python train.py --num_hidden_layers=16 --vocab_size=2048 --hidden_act="xielu" --norm_place="pre" --rope_theta=10000.0 --rope_fraction=0.5 --qk_norm=true --tie_word_embeddings="early" --extras=["value embeddings", "learned residual scales", "capped logits"] --init_std_o=0.00884 --init_std_up=0.05 --warmup_steps=83 --decay_fraction=1.0 --train_tokens=346500000 --max_steps=10575
Each number is 128 + 32 x the weight over its row's rms, rounded and kept within 0 to 255. Layers, rows and columns count from 0. Numbers have three digits each. The size before them is the row's rms in percent of the matrix's.

# layer 13 attention value, 192x192, rms 0.256, rows 69-102, columns 0-191
090:110152158081090148152137150148143065138157200128118107176107094129150023065134129068123156121184046128149116129114089141120104180132142096140150098128137087142087163099118158081121122093126157066174192092124081101161166091122088160195104152171071115160166095154126119101134118153075123106193161155183090105104136106160129129142143124123080189125136097086155125152103129169196095128088114097106155146081099139169108118162106184127169142111087152114166127130110160155118126164138108147149152166093135199091121128143119079064108155103139132102118119130073084141170116146113137141
098:186154130136111106117114127144132142104150064212129105111145114126125079144105096103095150155127153152176114127169152134168158095143099067127057172113161116165155119154163107132070098154117216134159121089117114091167197123114132104150133154154104090083124147126128123094092045115155116213077169151149124117142195145183098066111120159132126129092162115153161150105105166139196138190072103053102107145145152100129116137100072077171127180095144118102151128101113141105146114085100081120056119092112089143156186170091120164147112159146080137119174126135124123141120123107137159143
097:155107102130064119128100110143138140148141104124091104129085088110117114102147135147120172132202114143145090093158141100165118149144134118120078097058124148130123096077133229125092124137226106116104157134126134068118114180112117148104181123146104135186142122135137121085151119075123108105102165147171134135137170072179085141140102217093084105138172134149120224147102115087159155140119134116099131121170079128111065126153056171089087132146124106106180114164166143115155164133083166120153110064155120151113138111165174150117140177124131130055186132140060097146150151159133137094
098:091121136126113144076117114128129205155117124184160094141116136166106139079138119134165109123147127121148097142157172119101093136085080105131128125038061101036146129136149152085109117114122125098130148117073080102065140134097124087146173080140145160147147186148086099116121121106149134128145139130107134147149077069115185168095084074096076154167112142095171114122089103149120146096166119119152146178167132158114115153143146216081151144130147086142192151102178144189116141165122123181194077139099150154182119149127122145152128108166113137190152117102053094134129106173122183178
086:210168141114132096112142089123154145105194145132134117162097105135137107118201061119141136110152156161184131132112128116146126182088109141076132105090108137110093130118119165071141118089093170193126173115103070127111132086148092166106112210138101157115124142100090101129130148146131114121149113152117129152160075130096126076142177075085101086115115148170148125163068158145125156121139025169126157153069185139127154156125157152111129143112134173130149106139112100188083148153163135133188130128085191113155096146058180115157133127141117153111057167112131121058112088122046146139
092:157123101138063138125056162102124081204143094156111093079166085158094127124153144144169165092148149135142149096127170166132057120123159151123193125135133109173069084053109133103146074099097158107196109127171165160137152113107197173084169123142089122206122126084163156126123198127134156143071122125102080159129150108109083131104175127116113119130144088153170174117182075124105078095122132137138132121120112115163148099105116183135120145170096110127102121152135121103097094092104153137169135117133068186103111188146115119130067120103120060150152109197159108170101147108136165124
101:162136105172124073145175130098150132100167172113154075181167181099093122151165127125136101173135119205152088168124156128078077159109208075111099076202127066135136127136131149181073180174157134129062165137112093114142091089149113178114159123149174168076115141145101109160107110133146066097105195168097161193153118165149176134151130148145105155103099085090099108153077122154134109085110122119115166134126127150083131078132133100107090152068087127107108170155125128119094141114125116107100089138192133069111142124085159153129157128087159166081073117124142176106102109134119134141
105:150144084155116094105166119119090063133127115078135124181118099126151116149155105177134177156174149173173150124139058119055105151110167102138135078158131094111106149165168118143167097136157130105121093124114070128117104070135181178116119114139125106071101184171122145109093121178188115157125108154098146117206139196086144159119054134127113116135150126157081155123088148102047132089148155119124138145140170152109111115124120071113166180123179124080132173147141063167061069134159142129078161152165113091164097090114135139167162168084124155101076144086104140100178105136134102107
096:149181144174170090085083111066127084093154097114191095163148158126128154069152116106138103126100133052124115085151095106140113166088106078189163119137134156101105118089115135178149160186102168119104121146140137115154136081150105105162100134189171174125172182107147057074089141106104120138178128130136116047135130160091107163086134102069126147158128156131171121177124118136114145172170083135172157175079127154109143141126112148155144114177132119165132109041162150146136124142135092193095126136121163056070137138144098149131127175142143084146056066135154111156090114142141129147
112:066160122137123127160164130112112152126132127152144177220138190114161113152097150147095115083136114161156123162152169156097148058071116220056116096105155108136168105167123081118129158138142174133043140111033105151095126131144171130085094128079118128096112129111087077182126162169096134064086129103137147182123105124118137095171136141168161138105095152143130125178150141113135120118178114166203137186128077082109129120074180110111078082094085141118097160136139069145076138170152113144177136142145144120106135104087123144118132095159154154108117117131182158093114104150108134103
103:158169186149096135147119116193115139141089123145185159122137048121126065078133133105129083130160116090127166096130123080183155114161112106145121104124155126148119135089126134104125123085119062100145125144150157122188123116062154168172160133104153153103078052115118135083155122075091144171113142190196118138120153152105108139116145155185117155174099139148111090148132090095072109113144157111127114118144117171172077105085129106144082146131117181115151158109159143076131115090178144116150105148150097165143119115079118061191135096148141128057174119111063114171131149113172066221
100:073123156120116157145171058171119073144126188090054057135173120134169103210161165111171166181178103095126119162102111120108078129092136173129097146127139081184075131212152128179151137153120128170121097158118113149150124124122111125106176112109136163115117144085122148099166139106100084121064134175071156138193123124120157097120068156154099129094109095130092162115110175083124174089161116158178137095140131186089118082153129100154179176088150124063108137139169143104127133127141130130082116088117088060166155119167128100151162125128140125093173139093108102119132114074118132137
083:114132101161094101131140150145103152127124181128147168149106124077114085119099142107133077170101127131157107132155098121116094138120114092169166104118107151097055139152117167142120112115110102156175165167126173155131137172087153138159076138127169097103123128192098122077096098144148129120153122135160120150191096147085052153031133100140126127220152174111169065126093163183179102174110126142144128134069102144133074140092176061150169106129208169097147082112099142144118121109086154120148163121139179140167185140145084140113137127133054149106126146099111059140123080137104194150
075:156124133217155141113089139133133128126097127102152082094169173099190150116161092119114164109093132074134108105100116123089153153132117068144165125140102150180117194121134134086134154140136079101131114083135120160121169192130144142124124063169118119090152108148097109122100098078103053127133105117103107174124148197133154156175081171148146147137094106168099111140135142094152112101160147121157181120142150132152057079109141170075115058137136138135094182120156174157134080114184112055121146145140197138118107070099084163141180108110165050127134208081168142149138124085137096121
093:061179159148110152123127166121115139121150077172086096199120160118096125104156137137112089087139111086125128128148134186118019142116080110051113155135104128147117122079054156096163155157126136186157158157135178134104085125121164137101134080127114187177119141102140085168084121150139175135147127134152120118071112132154154104181130079152095163147090174092133125107136119170170117162148123197111117152115114115143173108150129092120118098147085140161128117097059100193097126204172098131147052150119153119126125100120152137195096117164152113088133119133184102093172162129110067163
085:089106125074087147108121113166103096157107156076191117092119167171125116143143090075152164124155159096123122069163134139114132114136108136163113143143153099123084193168115153105122150117096107102160117091091116199144167140133079203176135139200077093106082114115104177115189102156149080163163140082134072080165150126136119062118131153066177150078154158133147116108103163107139124136161151126084107120138155133165143194125094132153139099120128186114119100094148170194099076085105133076143110185085108133127220140149064107088143165116128097139108093173107134119114126104119162104
089:106153143182082187163128152197250134132171073088141059182091124136112034131122171120107136172093138092132095114096147099136139166124142122184108127195139097134165096134096144147166078138093092137109116177175159162164118142105135130133132105122158084112147144127165129182134123120149165117139095121128076107107161163105100154167170116112090156144134136131073135168110067079126056143090165086088075182105151118154141181078135148171110094124102157137094143114107138061119146146120121105081116108120158167122117138164147108079152139095104154103163146120088145105078149125165126096
093:090129105147195138117116130105171120153066147121124116157147127129078144156163167087117136126086142143095099163087123126111090149086139156197159147164112102089056111132151100190165144042131118156006096130111147148115136125133111124068150088108163123146134190159117139165115126158143129106102176176000164085138100103095121170136133160152122093161158164128129118132151050112127172127136158151177093130112187130120156077125133161100127102151135155115119123187110128157137114093137086142128101121144187095156164147112138118162115100138138130134130158138181069099065115124133082153
091:144161157115092123135176157125124132094078157135095130152180143155120108132057170129101211079159147176138127094115149086150142124121102134062092104081113111051109204137085162133134103166134069162122112146110073127168114162096125176110161144081156106135144123130087155199091151099179158124096091116190121125161118111147098169127125120097099149124105205144169145119169079045120157170157170124157155135145139108102123166122167178146084071131130136070135125159108088094141229142118124142125142121127143155084128137126039107112157113141140137133146117137090153098078100116138141086
102:102136171123182100139103142161130145121156138131153132121115102111114107099109097089141113109120164081122163122156102048136118148095129130194160187097182094119108191109115142122128046103080075164197097136164139109172187171095085135089141084110158140127127078158159109101169083104140163200135185103118060100142115126145085153107181129106117149167171087161117077076109137107135109145114182140118125133065130146146062153141133119193145129183166163173084071106124137095148167081144108134128124112137124179090147129124074062115142149074136109126202126127135143170108142120175143118
097:088124100197084167165108117153126133112172159149161140145121103134113172133144126072149128137053160126107132163083147102137108146131081127161096166185134117129127165113134110180109168136075103140146100103079177172141096149097119131133156101200148128132152114092112083127155158103065140132162154133087066131106092154137100178075189121187164094160087118178122039134112137116084095151124161051081097130018189145133164118141112133120183127137056118102117179131099147154103097122171143120129140153118140091153122079155111119139150065175173107123147073145145144111133139127093141144
111:156087108183179104138140153162102067097122105129093111148153118072146116114136136165119161131089155173127157135119128107057102176126179160186204174191193122142152141112119132117098107120133138123132190128123109112148130198161093205071101134129130126115147146156145150064184140154128096119137149123087103123152102126151116146106107180172121119086135077100101125156044153134121142123084142121115117110137127179136081139126071066163116067073066122147087183115052155201138075093080154116107115142156133138120160099116135155160131131142106186081128188126184133104135102130132131125
094:111078031134137170127176136115125093131122167108086122155135140150144143168137063158086156087115077114091136095118142118087133162100190105125153162129125166110132123170154066141157169121070141079118227143130071150100169126146071112078104130129131138133125167112139083058153152129064099156107141104119136126111153146131186124155145093114135107103131166140137177139114073129121163158063161123120142091118164161069129104118199092157135150067092169100138158125173140109126128129116097095186064142098139084136192158163199095145141135113087137203102095156145139125176108121145127138
093:139094136112061119195123168137134126143066078136158138199172143136144165114128157156135158105113121153117118125192142119165137088069110158067086092101127160109146179148104133076166100169109155143125109164127119136081124094160090081142134137048138099164167145105103115181111156098115109127056075112125098123100072047135121114150119104114138153182075157131213140135133134081159100160145121138119163144153124115137159171162132112095110051125109158137148131098123119143159145157144103169150059158077115113183118155127058084099127093194154122115151109168144094114071179167119162111
088:151097147125108100135084115143127170078139172165137146116088152162181082137142110090180112120129148093098146173104122149182138159135101102192164142099097141108173130081122152118137091129100107105208194120132170114153116135096098119084079112180157147132129116142051118126073094117135096140174140079123181142077121141153165107003118128153122167175096088117130048107140090126136032185103156114110118159121097138175096162143129124143157173116159145146113104063158160144119122116097120114143109143091155109175171188133097138123126128157171121121110082174138156184136159132157135171
086:215154128140164166151148193163095168116099168139124124118139105101151124134060099147091124190132177159180119152159045141163154079135147116169115091127117107193112158161161083093178137131129151207105156115075154091167179107093149088135125091108152109120158157137138110057097154129162161123090142149129169120143066117113089154094074095108156061158136141142145094099138118114096152137127145141146085088112144136117148131059103101133165064109174162086094101145144129126158084137122080153124152083137104085081141148200146126060128180130104171135128092147146103080156103101103112109
091:136158177113111099137107131123136117131174150102145142161162116122117085168152107144162096108171126093114133168109095125081140100148173129150134195100185162091086088113098114083109160138124082125160092142093148123127113098117118081088205081135093162149080126148151129109140111143103115113132125148200090141097154129118200118206111076136103150100142126123145185116098169137208083120070144130114081142112063152131153154166136098097151141160125109193111139126127117183223119098154136101065102142110120192177178059117149122143100127106098097127166158139121129121080156097215074101
101:075128087114122101127121097164155116158121150150099075169119112091103162130094138104183139060114116110165136110108137080126103125065115106129219092164155118135183154147110078161205148120146182126124124142121128183120147145167115106115137195134164129120107134127099112122092152156120118140078159114110134148095175136113105145087187050107146125068177131144164049119166179177098155073104119146164189106162107093170198088147177158115120094114155081112124111111162187084156141145100148047148126122140097128115141120099177165129109142130154109129151158131133160148080070057107102121
095:123139104087088159124071065150117144160166046101145185104125075113078088098122150087151150126162205136116118204105165181104089176169158144109153129116107107136157129144092142142075110159152123147107102160134099118102086121126124161084127091149146216165135105060136160125153117208183142131087071142119088103138113098107137189116167154226121075156156150114115132154111147157166159150114130156154131100121084159135159082085079127165122145087102130090138088111128148152138071139141148140146139120163163069146104131089133146152153099145150089145150136152145094090089127197106131090
102:096183156131152172151119129066228132062111087093112169129123124172145094097172118108099170118119056130150144146088118165146113134092087112127126057111127129171161114129196098144128154172143087107105136143109096088166123088096176133189126077114141125169155081139138149128121145184143112117096100154123104114149145164084094095168133119170070122147135156176142111073132125152141100068103100083088150160153114171115126143126076180165094147101111166110173181126153060085128092131120130123101190080167119126140131150117138114080140122135093185154099137080202133101120176199118115143
108:075110120161112141067139159074087100147180182150129144144106148114167129135070162129162087130150106169029126062135091172186156081104068094106182137192123177114148086159172068179093154087170143058092114116139105140135163117147127147100194074094097125119097128090178102132130115153093124130099167100116110156167091148122127099201174132139120194147154154095103122139171095146131127130153122141098096066136173105133106184150153088126142135150136088135086139120144145133066121109120191159135135140076127092145153083154120184129160094123120116099088109133109147169099140121159114112
104:155143135162206124074141184040154156199147116106152157128138155152149137119118120120159164133124218118132176106139121082113142093140074130170117115109109103071075135149137071149131167146114094098167133098125120224139140119187175135072075128133130161114094131095116166077106102129196087113134096137156081123109109144044132150129104108092112146112127135181104090111136160157184056168082120150164151153155086078156168079096149125136120113115162161092165162158107144133126144106071105158127165151127125103151151089124151143097163120130075106108123127128074159104110119051142124110
107:169095102096181113175085113116083146153125068168180112095106123154147184143163146127150150150185087153130120128138147085114059155140065114152176079170161108093169114152098105111157180085051185065124157160073173142078140108133132124165102197088146080145174161208100048098132133128130124180155134121125104124141180103139161138132132102138106071139101128153177067090164133097113113096139129134098146132158159094034112136138167147088165109161161140092100140155127106114127142158105135137180090078125142180086129109125143103141120143159157118128133085158126154168140102160126134107
109:137100134073151051149153093115168152132160176139154128125126105176116107135137168147112169111144120134106185152149079087173127146121128139171107172140138088083126162146142179086144121126091090126186129110089118043104094129073135140025156111110079172159184104176092120114136122082143127130139149069125132141104152149138138139099110097077119068116091131106140111128126130117110128185169105171147124128070122123129128117069099219165135070137167132115145189147152085086076130092095089142132164183115122146180152170086110116186119114145090133129129116147166194141158208104113125113